python train.py --n_layer=18 --d_model=128 --n_head=2 --n_kv_head=2 --head_dim=64 --d_mlp=448 --vocab_size=1667 --activation="geglu" --norm="rmsnorm" --norm_place="pre" --norm_eps=1e-05 --positions="learned" --qk_norm=false --attn_scale=0.125 --bias="all" --tie_embeddings=true --parallel_block=false --init="normal" --init_std_qkv=0.0561 --init_std_o=0.0696 --init_std_up=0.0802 --init_std_down=0.0802 --optimizer="soap_variant" --lr=0.00857 --weight_decay=0.0 --lr_head=0.00786 --warmup_steps=200 --schedule="wsd" --decay_fraction=1.0 --decay_shape="sqrt" --final_lr_fraction=0.0 --batch_tokens=[32768, 65536, 131072, 262144] --seq_len=1024 --doc_mask=false --train_tokens=298900000 --steps=3187 --dataset="wikipedia_en"
Each number is 50 + 15 x the weight over the matrix's rms, rounded and kept within 0 to 99. Layers, rows and columns count from 0.

# down: layer 6 MLP down (transposed), 448x128, rms 0.0798, rows 270-304, columns 0-63
# gate: layer 6 MLP gate, 448x128, rms 0.0827, rows 271-305, columns 0-63
# up: layer 6 MLP up, 448x128, rms 0.078, rows 271-305, columns 0-63
down270:44 57 51 64 62 50 32 67 60 48 76 35 37 36 53 42 51 35 56 47 28 42 71 32 63 51 44 27 29 67 51 42 68 73 59 63 58 33 30 44 57 63 59 30 52 55 60 36 55 38 45 46 72 64 64 68 55 49 33 41 77 54 46 27
gate271:30 59 59 53 60 35 71 41 25 63 76 23 62 42 56 50 51 22 48 55 47 50 61 60 58 40 62 77 56 49 55 32 65 24 50 52 44 53 64 27 51 56 49 64 58 34 56 39 32 40 55 19 77 33 51 47 46 42 46 39 38 38 64 81
up271:57 58 52 41 35 58 62 70 45 48 68 56 34 37 48 52 28 60 67 56 49 45 51 66 43 43 50 39 57 34 69 56 56 38 36 76 52 28 53 58 36 59 60 66 56 44 42 72 43 61 24 37 50 31 10 57 62 27 85 52 31 71 33 51
down271:55 54 41 65 44 24 54 48 42 44 39 47 50 45 32 50 63 34 37 61 56 45 36 58 59 44 72 49 49 53 45 64 59 57 68 53 72 63 31 58 31 67 43 56 58 55 68 22 45 60 61 39 37 57 66 39 70 64 37 66 43 47 56 51
gate272:40 38 22 84 26 68 38 52 70 52 76 70 75 42 56 34 61 41 55 30 57 71 40 71 44 48 29 44 30 40 46 60 44 32 50 82 67 60 36 49 64 63 42 69 62 57 49 55 54 37 62 29 21 21 58 64 58 43 58 54 35 81 55 33
up272:82 29 50 51 55 43 51 65 34 62 52 15 40 31 46 66 47 64 45 50 32 45 42 35 53 49 42 72 63 42 65 53 65 62 64 32 35 49 36 83 42 32 41 34 46 42 66 86 69 38 70 39 34 64 58 57 44 24 74 02 67 51 57 46
down272:53 72 36 68 57 55 64 38 62 37 47 65 55 57 45 69 54 44 37 35 46 73 51 81 49 54 47 72 20 59 38 37 46 64 37 62 51 57 56 49 39 78 22 58 69 79 05 34 42 58 30 43 08 34 44 42 60 45 36 46 71 69 62 61
gate273:43 58 41 66 54 45 51 53 50 55 51 56 45 62 69 67 64 53 37 58 78 45 58 50 57 42 50 64 61 48 37 67 59 44 38 69 38 51 47 44 62 71 21 72 83 57 35 56 20 57 34 72 53 46 55 75 48 63 52 26 70 59 42 50
up273:54 72 46 50 49 54 62 42 37 46 63 73 30 60 64 72 29 46 61 55 72 66 53 60 31 75 75 37 26 74 56 71 45 27 21 51 31 55 53 56 77 66 49 79 50 39 58 41 52 64 43 46 41 33 16 65 58 60 56 46 19 57 63 73
down273:68 53 49 37 49 66 58 47 43 51 79 34 25 60 50 52 63 55 25 74 47 36 35 44 50 54 47 42 36 33 46 66 56 48 57 38 56 66 50 61 62 39 58 61 44 52 72 64 45 30 47 40 53 41 16 45 64 58 36 47 19 31 44 66
gate274:59 34 40 57 52 91 35 40 35 58 72 52 55 62 75 57 33 09 67 19 34 51 54 53 64 44 40 35 78 72 76 19 61 47 46 55 28 46 75 41 69 43 55 33 59 60 80 84 55 34 59 14 36 43 72 61 48 44 63 63 47 53 47 50
up274:68 33 68 75 42 31 54 53 61 51 42 51 48 52 41 37 73 81 33 60 37 65 57 66 21 23 75 17 35 90 46 48 52 67 42 58 47 48 43 49 60 30 28 63 70 38 59 74 58 41 27 36 40 66 44 64 45 45 47 48 26 50 42 55
down274:32 52 25 44 49 43 61 33 67 41 50 57 51 59 48 57 41 19 51 47 72 60 21 51 38 54 46 59 57 53 42 73 69 31 78 46 80 48 68 40 21 50 64 29 39 44 42 56 25 31 71 38 32 29 50 34 85 46 46 62 60 18 79 59
gate275:52 67 27 65 82 40 51 61 75 45 69 66 72 59 49 54 80 62 76 31 44 18 32 58 50 79 41 52 41 69 38 23 45 32 48 26 20 70 62 46 35 37 39 80 41 46 42 32 55 38 62 46 54 60 20 42 24 23 59 88 39 34 45 66
up275:22 29 47 49 61 64 37 42 60 61 68 29 60 44 70 84 76 37 77 52 41 61 37 32 41 30 36 68 48 39 37 39 80 91 43 57 70 49 54 50 51 64 45 51 91 50 35 56 27 73 41 71 54 61 79 69 44 51 44 49 59 31 49 45
down275:30 08 40 28 41 36 18 31 41 45 74 24 37 52 62 27 71 59 57 51 61 55 27 63 37 65 47 38 40 66 46 55 43 56 29 28 61 55 22 84 46 48 68 51 26 31 41 51 41 68 41 62 33 50 41 52 39 75 36 21 35 19 71 61
gate276:33 63 54 36 82 48 51 59 75 64 40 45 48 81 43 68 44 63 60 60 50 72 51 69 30 67 48 27 23 42 53 42 89 57 61 43 47 31 74 65 42 27 41 69 49 45 39 55 37 37 53 48 45 53 52 20 50 71 48 24 54 61 46 57
up276:31 55 63 81 57 43 41 39 76 69 42 53 50 71 72 22 50 55 56 68 47 46 35 59 65 41 50 32 52 27 69 47 36 41 60 63 17 53 34 41 51 54 47 85 55 51 57 64 62 15 43 42 57 39 47 41 58 53 64 45 14 58 29 68
down276:44 60 39 55 42 44 40 74 52 69 59 19 75 46 45 42 54 59 55 80 44 52 58 63 39 63 24 76 39 65 44 64 64 47 50 55 45 51 38 49 60 28 68 45 66 62 64 44 49 72 11 48 61 70 45 50 29 53 26 50 72 49 38 66
gate277:55 73 23 55 60 21 42 32 30 60 48 36 68 27 20 57 59 31 53 34 49 00 66 41 63 32 62 49 25 61 62 35 37 51 60 26 48 80 46 46 36 49 50 53 38 63 57 47 65 37 74 43 53 31 75 46 48 68 44 55 43 52 62 55
up277:39 70 77 68 60 69 32 30 61 45 52 75 67 47 33 30 44 27 41 34 59 54 52 54 65 47 59 20 78 57 63 65 24 27 62 78 52 30 24 39 63 46 64 46 44 56 57 43 56 43 57 73 71 56 41 68 57 31 46 62 84 49 51 53
down277:30 48 43 63 65 48 54 75 47 54 21 41 59 54 60 41 61 45 41 57 55 51 45 47 35 66 51 65 44 50 67 42 32 59 45 90 35 64 99 73 46 41 26 46 65 42 27 53 40 29 42 68 51 60 59 28 54 36 81 67 71 29 45 62
gate278:36 43 48 56 64 63 53 83 25 34 44 50 56 35 37 62 43 56 41 44 49 27 70 48 69 45 52 82 50 46 39 69 60 35 63 00 39 25 65 67 67 69 66 51 40 55 17 62 46 29 61 57 29 65 31 54 55 39 43 47 57 59 40 67
up278:50 64 29 51 65 65 85 71 50 48 46 60 18 44 50 60 90 36 63 38 40 41 58 48 56 34 43 78 54 19 27 53 61 53 64 93 28 54 50 46 50 65 47 33 35 49 41 59 49 20 71 32 46 27 56 36 41 62 31 68 79 58 32 36
down278:66 50 54 51 27 64 26 38 41 56 51 36 63 48 61 24 52 71 29 55 60 56 50 82 53 72 38 52 31 43 55 54 51 38 41 47 84 37 44 23 50 75 66 61 64 49 63 45 49 68 33 56 55 56 57 59 54 44 78 49 49 45 53 58
gate279:61 68 36 52 42 51 49 32 66 41 51 65 34 38 31 62 49 43 39 52 69 60 52 58 47 56 29 59 44 52 40 45 38 38 41 51 54 39 43 40 47 66 64 51 44 66 50 49 36 42 54 38 60 46 54 50 58 41 53 59 64 60 43 49
up279:47 53 65 45 50 35 39 27 18 36 47 55 75 85 61 37 60 55 79 47 31 51 80 51 37 54 49 52 55 45 72 62 52 83 43 71 66 54 52 55 22 82 49 58 46 62 46 63 70 51 65 58 48 42 54 28 34 13 46 99 48 85 47 44
down279:60 61 83 49 64 22 44 47 51 44 71 52 57 72 80 54 15 73 58 64 28 61 34 64 45 60 69 59 76 71 60 54 48 76 68 97 58 60 67 60 16 76 52 79 56 66 62 53 60 37 40 56 19 33 52 42 51 55 62 85 31 47 24 51
gate280:72 63 51 65 41 29 76 37 39 42 45 61 42 70 92 11 67 37 27 37 57 73 38 65 78 58 52 72 55 46 56 31 52 61 39 54 73 66 72 51 36 14 45 70 57 54 70 39 43 46 59 63 55 33 52 39 80 49 51 65 16 42 41 62
up280:62 33 64 52 67 68 37 59 49 49 70 52 62 42 38 50 75 55 57 71 66 67 70 35 39 39 38 39 50 26 50 13 58 72 57 46 00 36 46 34 53 58 28 52 43 52 75 33 71 35 37 37 66 52 50 18 63 46 59 63 49 38 34 63
down280:23 57 53 57 52 58 43 42 64 65 57 26 68 61 20 53 56 46 64 26 46 45 54 67 63 70 41 73 68 53 62 75 59 41 45 50 58 44 52 48 69 61 62 74 75 46 37 80 71 62 53 32 68 67 48 64 29 29 42 74 48 70 64 26
gate281:49 43 50 54 64 63 38 56 57 69 24 42 59 66 55 59 47 76 41 50 43 52 59 57 50 62 47 38 48 57 51 67 41 69 43 50 28 33 71 20 65 47 49 51 56 35 71 53 62 54 38 29 30 46 58 63 75 34 47 31 30 64 39 75
up281:68 49 18 36 34 40 56 39 58 37 62 44 22 71 81 48 47 71 63 28 31 46 20 61 48 51 27 51 81 32 52 48 31 64 61 53 56 54 55 60 58 38 38 38 73 58 33 53 55 37 45 56 53 32 59 54 55 45 39 44 21 37 25 26
down281:78 46 45 72 57 54 46 22 35 34 37 58 36 41 54 43 44 37 49 73 59 42 61 35 45 66 40 46 40 30 47 55 42 31 62 58 59 44 65 68 46 65 60 22 32 61 36 56 35 70 62 70 29 64 63 33 44 68 45 39 52 49 29 62
gate282:75 68 45 54 24 55 35 51 60 74 70 34 57 58 48 55 37 51 76 29 79 74 56 58 77 44 38 48 30 56 52 52 40 45 71 30 59 40 56 51 63 43 36 67 56 76 45 64 54 65 63 33 36 41 36 44 57 54 46 71 47 61 63 49
up282:41 32 40 54 41 55 56 44 68 69 61 56 60 74 77 43 57 49 39 32 59 81 83 60 25 33 50 57 36 58 44 33 56 44 49 65 67 62 51 55 59 40 29 47 89 58 61 42 37 53 66 49 45 52 71 59 25 36 65 46 48 56 22 54
down282:84 45 61 66 54 56 60 70 21 44 78 44 43 71 59 36 69 58 43 44 27 63 27 39 66 46 75 64 34 46 52 55 27 64 51 52 54 44 60 59 33 36 41 49 42 45 57 29 40 62 66 30 41 59 11 47 18 75 39 54 65 32 24 68
gate283:46 37 57 40 58 60 62 32 30 40 16 57 45 59 30 38 53 40 57 48 49 64 44 76 37 63 51 46 68 44 49 42 35 67 42 73 64 42 39 38 29 47 52 56 38 35 64 54 54 54 36 54 47 47 25 45 77 30 54 42 66 33 49 76
up283:38 45 47 42 44 80 50 38 36 32 32 34 47 70 40 47 55 55 44 32 34 66 51 51 46 24 54 42 57 55 69 50 76 60 66 62 58 47 32 37 43 58 41 57 48 78 42 23 44 59 65 51 48 91 37 44 46 46 45 69 29 54 69 37
down283:60 59 54 45 60 66 65 35 42 49 67 48 26 43 61 47 56 39 28 41 57 54 49 71 44 52 47 62 52 69 66 31 61 69 33 62 46 30 55 66 50 81 59 55 67 48 63 54 70 56 56 43 49 32 36 18 54 37 77 46 47 41 56 69
gate284:44 52 06 45 49 62 39 59 59 58 31 42 24 85 42 44 37 49 52 46 53 52 61 39 42 66 71 33 76 71 38 41 47 48 61 44 33 44 59 40 56 48 36 35 57 60 82 49 46 59 50 44 43 73 69 41 67 19 69 30 16 26 57 47
up284:38 66 37 37 59 53 76 46 26 20 62 35 59 43 66 56 24 55 66 64 61 64 40 56 25 26 44 61 44 61 50 45 64 42 65 42 87 34 40 73 35 52 23 71 41 56 41 40 65 32 69 54 16 48 35 47 55 42 73 62 42 89 66 46
down284:37 58 46 40 32 51 54 43 71 61 29 76 39 43 24 28 40 63 54 45 51 39 52 47 39 28 46 62 76 25 25 70 50 33 59 51 84 44 55 28 29 60 54 52 53 53 30 39 17 60 56 35 36 47 54 46 69 40 73 21 34 48 49 43
gate285:42 58 53 52 61 32 50 53 54 45 41 47 59 47 54 69 64 34 38 53 75 78 49 60 42 60 54 83 40 30 48 47 32 35 48 71 43 69 90 33 40 52 54 78 52 52 55 68 38 60 64 55 72 33 55 62 31 45 50 26 34 58 48 43
up285:23 51 55 58 65 73 44 65 31 48 92 41 41 49 52 73 53 56 74 37 75 69 53 61 45 58 28 80 49 33 32 49 50 72 38 27 73 39 47 44 23 57 44 34 47 38 35 61 47 56 51 41 60 63 40 54 32 49 51 48 44 67 39 54
down285:69 42 32 78 51 46 44 45 54 37 42 44 40 40 54 55 39 47 30 45 59 56 36 85 34 53 30 60 45 91 32 52 36 50 39 70 35 79 71 67 68 51 65 67 52 41 67 44 65 42 68 56 77 70 61 43 52 52 80 65 61 68 61 50
gate286:57 65 27 32 60 55 53 37 37 61 37 37 49 42 33 55 56 35 55 65 56 28 47 77 39 56 44 42 60 90 36 45 42 57 72 45 25 56 64 86 23 44 55 23 57 62 52 56 73 62 51 54 68 39 34 54 35 38 38 36 76 46 66 61
up286:42 61 56 42 49 37 35 38 48 16 27 51 74 57 47 50 53 62 22 47 74 48 43 44 23 59 50 25 31 44 44 55 28 44 44 56 58 62 38 49 25 28 57 49 40 55 58 51 30 69 52 34 71 37 33 46 54 61 53 35 78 65 72 22
down286:68 56 38 49 61 41 58 34 71 24 41 48 42 19 36 67 42 43 43 30 39 44 50 54 41 39 55 55 58 32 52 54 45 40 43 62 43 48 47 51 62 45 68 41 63 61 50 72 45 65 33 48 61 43 62 55 26 54 56 57 45 59 60 52
gate287:53 67 66 30 59 42 53 59 62 36 36 40 52 43 75 55 46 42 54 42 63 39 60 64 40 63 54 45 70 83 78 70 52 34 43 55 61 33 78 63 33 45 31 58 37 61 50 43 50 69 32 62 54 54 49 50 59 45 66 65 40 61 62 41
up287:64 41 38 38 38 44 26 58 41 45 87 44 36 60 56 51 43 29 53 53 41 50 43 58 74 54 38 46 78 47 35 45 75 47 55 46 29 82 45 60 28 27 71 54 58 65 40 53 75 30 39 51 50 45 78 52 49 66 59 58 56 49 45 53
down287:59 48 67 44 39 23 37 49 72 30 48 89 52 76 79 65 46 68 49 51 45 50 46 29 59 39 48 40 64 40 19 61 22 52 33 64 60 37 43 47 56 51 61 65 57 40 27 43 47 43 36 41 39 61 34 53 62 64 49 48 63 49 65 54
gate288:72 26 55 75 52 49 99 67 30 37 45 61 69 36 65 43 37 58 59 36 53 35 62 41 45 50 60 43 67 48 51 74 60 51 66 63 76 68 63 61 38 39 62 58 30 41 51 47 39 23 58 40 61 60 59 41 37 53 47 47 61 43 61 64
up288:35 76 48 39 57 76 62 47 62 54 31 64 44 43 80 77 69 44 56 50 57 53 39 49 50 33 31 66 50 18 47 30 47 42 67 50 50 50 37 47 47 59 47 33 66 59 50 28 51 52 46 53 52 57 53 57 44 55 74 65 54 26 37 59
down288:36 72 99 36 51 21 12 26 44 57 61 44 65 71 28 35 50 31 49 60 41 43 51 39 55 36 59 58 53 30 50 43 44 30 45 34 75 36 52 74 56 56 52 18 26 53 52 44 45 47 38 63 42 45 58 69 41 20 32 47 58 83 63 47
gate289:51 66 81 33 49 35 65 59 43 29 61 48 55 48 52 66 85 54 46 46 39 52 44 33 53 61 69 61 22 28 72 48 27 47 66 65 45 61 48 50 56 66 31 57 52 29 63 68 33 77 40 54 51 60 65 44 37 25 64 64 42 35 44 55
up289:64 47 67 38 68 15 47 50 45 43 50 58 39 74 35 29 62 68 62 70 76 71 24 44 56 45 53 51 52 31 72 44 40 30 80 77 34 46 72 46 25 47 23 62 61 53 37 53 56 53 28 31 35 53 63 40 40 28 50 47 38 39 27 63
down289:39 39 63 51 61 57 43 50 73 76 70 15 43 15 77 38 44 68 55 74 60 76 57 55 69 65 58 65 60 47 48 70 58 43 43 32 21 50 55 63 39 46 46 48 67 68 43 60 68 38 63 62 51 26 63 41 46 84 40 39 58 74 84 39
gate290:35 85 21 66 34 45 11 71 52 58 64 48 63 52 26 39 58 43 52 52 72 60 92 62 57 55 49 40 30 53 61 52 72 39 21 59 97 59 48 77 55 21 63 53 68 63 56 74 36 44 57 77 49 33 77 45 74 38 57 84 43 58 76 53
up290:56 64 39 28 58 64 67 27 44 39 42 62 41 60 54 59 48 60 79 28 51 44 64 47 74 64 48 31 38 50 63 59 29 51 31 28 59 25 54 76 64 47 53 33 75 02 53 46 40 69 47 65 63 56 32 58 25 31 49 10 34 57 52 73
down290:80 48 60 41 54 25 41 73 49 35 61 70 40 29 57 47 58 60 46 55 40 71 21 19 39 61 41 48 53 37 10 52 54 52 77 55 22 68 55 41 67 52 54 47 24 48 63 18 32 72 67 73 59 64 37 70 44 65 46 57 70 60 38 34
gate291:54 43 73 52 52 26 53 58 34 55 51 55 73 48 51 59 54 56 38 43 20 42 44 56 56 74 41 74 61 50 45 82 54 67 21 09 17 55 57 63 32 58 55 59 28 63 37 29 68 39 59 33 68 76 46 65 40 49 35 39 32 36 83 53
up291:49 37 48 31 55 56 41 45 51 63 47 41 50 22 48 32 46 32 53 58 74 36 48 48 50 40 56 57 63 63 33 57 57 51 46 63 61 68 24 39 56 55 64 42 49 43 64 57 27 55 53 56 37 47 56 35 57 42 56 86 60 59 49 57
down291:74 54 49 63 58 29 59 46 44 49 57 64 75 70 36 80 44 56 68 31 33 68 42 44 71 42 43 37 39 59 54 56 48 77 44 28 52 49 37 63 46 46 26 36 59 51 38 66 51 37 54 52 47 67 43 65 60 44 60 40 25 48 66 24
gate292:43 55 39 78 49 50 64 36 33 49 69 49 47 55 35 50 62 62 32 49 16 63 66 56 44 61 38 29 33 75 24 33 53 60 56 65 50 53 71 44 42 59 63 50 63 58 61 60 23 41 46 30 36 34 91 71 72 40 51 59 78 45 36 80
up292:40 46 52 62 65 19 25 50 50 53 72 58 16 47 62 61 47 56 64 34 62 37 57 73 46 40 54 61 43 48 33 49 14 52 73 43 62 40 54 46 60 49 78 34 37 79 30 48 39 53 78 32 40 45 68 41 62 57 56 47 23 58 36 50
down292:51 76 61 13 57 83 77 41 23 78 73 27 35 37 43 50 54 52 72 57 50 39 52 52 68 35 65 68 54 36 57 37 59 40 32 51 30 39 29 37 46 23 69 37 65 32 41 37 64 36 19 34 44 66 56 57 38 55 44 72 38 64 53 57
gate293:47 48 26 28 60 36 42 19 42 78 85 52 33 73 28 31 45 62 34 44 57 24 63 63 84 54 67 44 48 54 76 41 46 61 41 36 34 71 51 67 41 52 70 80 52 41 67 51 53 43 36 70 45 32 75 55 43 58 42 45 41 45 41 70
up293:48 46 30 34 38 65 25 51 81 64 40 36 40 36 66 55 76 72 38 54 49 59 44 43 45 43 36 56 44 74 36 51 34 66 72 53 42 59 52 72 75 20 69 51 46 47 31 45 13 47 74 33 52 35 48 43 39 64 55 43 51 72 49 37
down293:45 56 78 40 66 56 32 60 60 71 57 42 51 73 56 56 50 59 65 54 35 54 56 33 30 38 71 43 44 53 52 48 50 52 63 66 49 44 55 59 60 35 86 56 23 46 79 56 71 36 77 66 62 49 53 74 48 65 57 50 70 45 75 27
gate294:58 35 73 68 30 51 42 65 43 45 16 30 56 77 78 41 37 64 77 46 43 54 48 62 74 48 56 62 21 60 53 37 48 51 61 28 44 34 55 40 37 44 93 42 42 60 55 50 58 47 85 54 08 42 51 70 60 52 45 67 74 65 66 64
up294:43 55 58 30 59 65 60 46 64 36 57 52 38 55 48 64 50 29 37 22 52 54 52 43 55 61 31 63 43 57 35 71 62 57 53 74 60 54 65 61 35 28 58 36 61 46 28 65 36 88 28 33 51 52 55 60 48 62 50 40 35 42 55 43
down294:67 39 54 38 40 46 26 47 43 62 60 46 41 52 72 26 57 60 68 58 39 60 46 51 36 56 47 61 44 65 43 36 46 59 37 25 58 05 29 60 42 33 43 42 82 65 81 58 50 61 65 18 45 73 57 66 64 55 34 56 47 54 52 65
gate295:59 57 49 42 84 80 66 64 17 28 47 45 36 28 30 60 28 31 43 37 73 48 75 55 47 00 27 49 38 67 82 60 57 36 41 80 53 76 16 63 61 51 48 50 35 45 86 38 52 25 71 56 69 39 68 56 38 56 58 42 93 68 68 30
up295:60 48 63 57 43 50 13 47 62 70 48 48 25 78 51 23 61 55 49 48 34 55 25 64 71 30 71 64 44 52 46 24 55 46 60 53 69 55 34 34 26 53 29 65 73 51 27 36 59 72 73 69 76 40 89 21 50 25 20 22 40 41 49 35
down295:28 42 42 60 62 55 62 43 68 31 59 46 30 43 35 62 53 50 69 65 39 39 51 44 20 47 64 66 63 58 42 42 40 57 43 52 52 27 35 51 86 40 50 45 74 57 85 68 55 52 24 51 32 61 66 60 73 40 59 55 44 55 34 50
gate296:30 58 45 40 58 55 38 54 27 46 46 33 62 49 39 64 57 63 53 52 40 62 55 53 38 72 54 50 41 26 43 44 47 44 36 44 56 52 59 25 66 23 90 27 57 79 60 51 33 66 37 64 57 73 49 43 58 50 26 42 63 63 44 44
up296:54 61 43 36 31 69 49 48 39 79 55 22 47 70 34 52 64 57 52 60 62 11 54 47 60 41 13 44 36 40 49 38 74 69 52 54 42 51 16 45 31 56 49 49 15 71 47 46 39 39 59 50 49 43 41 36 52 41 35 37 77 45 52 42
down296:63 71 48 61 77 50 66 45 60 46 26 47 45 62 49 42 73 55 61 42 63 49 40 62 47 80 63 60 47 53 60 59 53 44 23 62 27 51 50 48 34 44 40 71 73 31 39 40 37 50 20 62 55 36 45 49 45 37 70 47 52 54 53 53
gate297:33 62 31 40 28 55 68 68 30 64 31 67 41 39 33 61 64 66 35 39 56 74 62 29 16 72 57 53 37 49 54 60 71 35 48 71 62 68 42 68 53 67 56 72 45 29 63 39 55 42 57 38 69 48 44 62 64 52 88 24 46 55 49 32
up297:55 11 42 49 82 64 59 56 53 65 41 39 40 51 59 53 35 42 37 60 37 59 41 60 78 63 41 34 44 46 49 42 42 36 28 55 36 43 70 31 69 33 31 15 55 45 50 43 30 36 53 33 58 22 45 49 55 86 53 49 38 74 36 56
down297:51 51 47 57 60 24 24 53 57 50 17 33 47 49 48 63 17 36 76 18 45 52 24 29 32 84 56 55 61 45 29 63 39 33 58 29 63 37 18 40 53 67 48 68 59 58 40 66 27 67 61 57 44 39 22 62 44 36 52 65 63 41 57 51
gate298:50 42 38 39 49 47 68 51 73 40 51 48 70 52 67 35 44 57 57 81 53 72 51 50 62 75 52 58 44 71 49 50 54 43 46 52 19 48 43 66 40 43 52 42 35 43 70 27 53 50 59 43 72 51 53 46 54 38 42 48 16 47 84 27
up298:51 50 17 27 39 62 82 51 50 60 22 34 34 80 47 57 27 43 36 26 52 42 54 53 47 58 35 77 47 43 59 33 57 50 53 56 52 48 60 44 67 60 67 39 48 29 74 53 40 51 44 60 28 34 46 46 55 59 47 41 70 33 43 49
down298:72 24 50 49 76 59 47 55 44 59 55 24 57 56 17 20 39 34 50 48 56 36 46 67 73 35 40 49 30 48 72 65 52 59 58 41 46 44 29 48 37 58 56 54 47 44 64 38 71 71 57 50 47 46 84 59 51 57 36 59 36 55 43 35
gate299:59 53 27 62 59 53 48 55 37 50 64 76 35 50 37 45 21 59 60 44 47 49 68 18 60 13 46 44 36 46 84 30 59 56 35 49 34 37 40 52 38 30 56 43 63 20 65 40 42 59 60 43 55 58 46 77 54 61 29 42 43 34 62 66
up299:54 71 70 56 47 32 43 55 70 51 58 77 62 25 78 36 50 48 60 60 43 38 70 71 53 52 54 62 19 47 46 55 49 40 38 47 48 37 41 51 56 69 46 40 46 39 57 92 40 47 62 24 52 66 36 61 30 35 37 40 43 70 73 52
down299:55 54 57 44 51 62 57 50 62 54 26 45 64 72 52 66 45 46 73 67 52 39 72 49 57 51 51 35 54 31 47 39 68 63 41 55 48 56 46 39 67 31 44 37 52 73 71 58 44 91 59 33 68 58 44 49 44 67 45 20 65 57 33 58
gate300:54 61 50 77 75 55 56 62 41 58 51 73 36 50 17 38 50 61 73 46 56 58 59 61 47 55 62 49 34 30 46 55 32 56 53 56 56 50 47 63 18 42 49 75 63 40 31 75 59 32 57 48 25 44 51 41 41 45 60 60 43 62 56 57
up300:44 42 26 43 40 38 74 64 37 51 67 60 68 22 46 66 47 63 39 29 71 49 69 56 59 39 49 58 51 22 39 47 55 55 40 54 51 76 34 45 63 53 66 68 35 40 44 45 25 57 59 29 38 56 42 56 47 60 46 56 61 58 30 61
down300:59 49 55 62 62 60 56 58 79 36 53 66 49 51 43 44 56 69 53 33 42 69 45 39 59 49 37 55 44 76 55 53 65 44 27 41 48 45 45 48 47 51 37 36 61 64 47 64 58 48 37 58 55 25 42 29 15 27 51 52 31 69 64 27
gate301:54 62 57 39 64 55 58 35 54 34 26 51 44 62 43 46 47 61 87 63 42 29 50 69 35 43 34 71 59 61 61 42 67 78 71 37 50 63 30 59 51 53 46 33 53 24 57 40 67 61 49 68 69 67 62 60 40 27 71 76 45 46 32 18
up301:54 81 74 58 53 58 55 60 57 33 55 69 56 45 78 43 62 61 62 40 58 62 31 49 70 53 53 50 29 54 36 50 46 41 28 47 66 44 53 31 49 63 61 50 65 54 52 52 37 43 76 32 53 45 51 44 52 56 27 38 65 56 50 70
down301:56 34 53 32 28 64 57 45 56 48 37 60 50 43 28 85 47 34 67 99 41 62 13 41 54 40 53 34 66 52 47 12 66 55 75 46 65 26 41 38 35 43 42 38 45 60 22 62 52 38 35 65 82 61 40 54 57 64 49 35 63 41 57 19
gate302:37 39 45 59 55 38 50 54 61 36 71 70 42 53 52 34 55 47 52 66 48 68 29 79 41 66 60 59 47 40 56 34 44 39 49 36 75 63 45 37 61 52 53 37 45 16 58 48 51 42 59 67 74 41 64 60 71 46 73 59 40 31 53 55
up302:43 31 65 73 61 62 49 73 32 53 55 31 58 62 45 34 39 33 48 38 30 44 51 52 28 47 27 64 57 52 65 63 47 03 42 37 69 41 48 47 12 47 66 57 39 53 26 45 34 99 56 28 24 71 36 90 47 52 08 56 41 20 57 28
down302:37 41 60 22 35 53 51 35 67 50 51 71 17 34 53 56 41 30 59 34 39 57 47 49 34 44 62 53 67 29 45 57 73 64 64 57 64 29 35 43 42 34 42 57 43 73 61 45 43 49 48 37 55 62 31 49 37 27 63 57 61 77 71 57
gate303:66 46 59 38 32 50 75 12 41 36 30 60 35 69 72 26 49 60 42 56 60 36 35 44 68 69 54 56 46 52 44 46 52 40 29 51 35 55 45 61 69 39 21 23 26 67 61 32 42 53 62 44 39 61 23 33 58 51 50 33 43 49 62 36
up303:50 49 52 46 59 61 69 85 48 51 50 33 47 40 23 68 64 53 74 74 44 31 48 62 72 26 44 53 50 61 46 61 70 48 56 51 48 51 53 57 73 35 38 63 57 36 30 64 34 61 59 42 34 65 58 63 56 48 48 30 46 53 32 74
down303:71 52 62 64 45 67 63 55 56 37 48 57 53 45 79 34 44 66 50 26 57 59 57 33 16 57 64 56 45 54 57 50 61 50 16 54 45 75 39 42 41 47 42 58 33 51 66 60 52 52 65 50 61 26 39 36 44 43 57 67 54 52 49 50
gate304:53 67 49 68 58 59 54 61 55 56 82 25 44 53 45 44 46 33 49 78 66 30 58 58 41 47 36 37 51 54 31 59 46 52 72 12 56 42 76 64 55 40 18 57 55 60 27 67 13 69 35 72 24 40 38 77 22 49 31 58 33 57 40 66
up304:53 48 42 41 25 34 89 58 55 32 46 77 62 60 49 36 33 49 31 45 45 49 26 32 50 10 28 38 56 45 57 36 32 83 55 46 30 47 41 38 52 30 47 71 37 55 42 42 67 58 37 67 79 67 58 49 56 47 50 42 62 20 62 45
down304:40 28 58 62 42 44 34 62 55 61 45 28 20 42 70 44 55 63 43 70 38 60 53 51 39 30 38 34 60 29 41 48 40 40 64 28 42 62 47 48 68 76 32 38 56 47 46 63 42 50 53 56 59 69 50 77 27 89 70 67 46 54 27 71
gate305:30 68 44 45 35 43 71 34 45 88 46 52 61 57 44 44 68 35 50 37 40 43 42 69 54 48 49 39 53 26 37 58 85 63 43 89 63 57 50 55 65 48 71 41 52 89 44 54 35 35 44 54 75 49 34 59 55 51 65 52 66 46 53 70
up305:36 45 59 43 53 56 45 62 70 49 40 08 49 48 49 90 90 57 32 50 67 40 40 30 59 54 63 50 75 58 27 52 53 55 57 51 64 49 35 47 69 41 44 67 56 29 58 56 50 68 52 45 62 59 40 37 46 50 53 57 45 23 39 24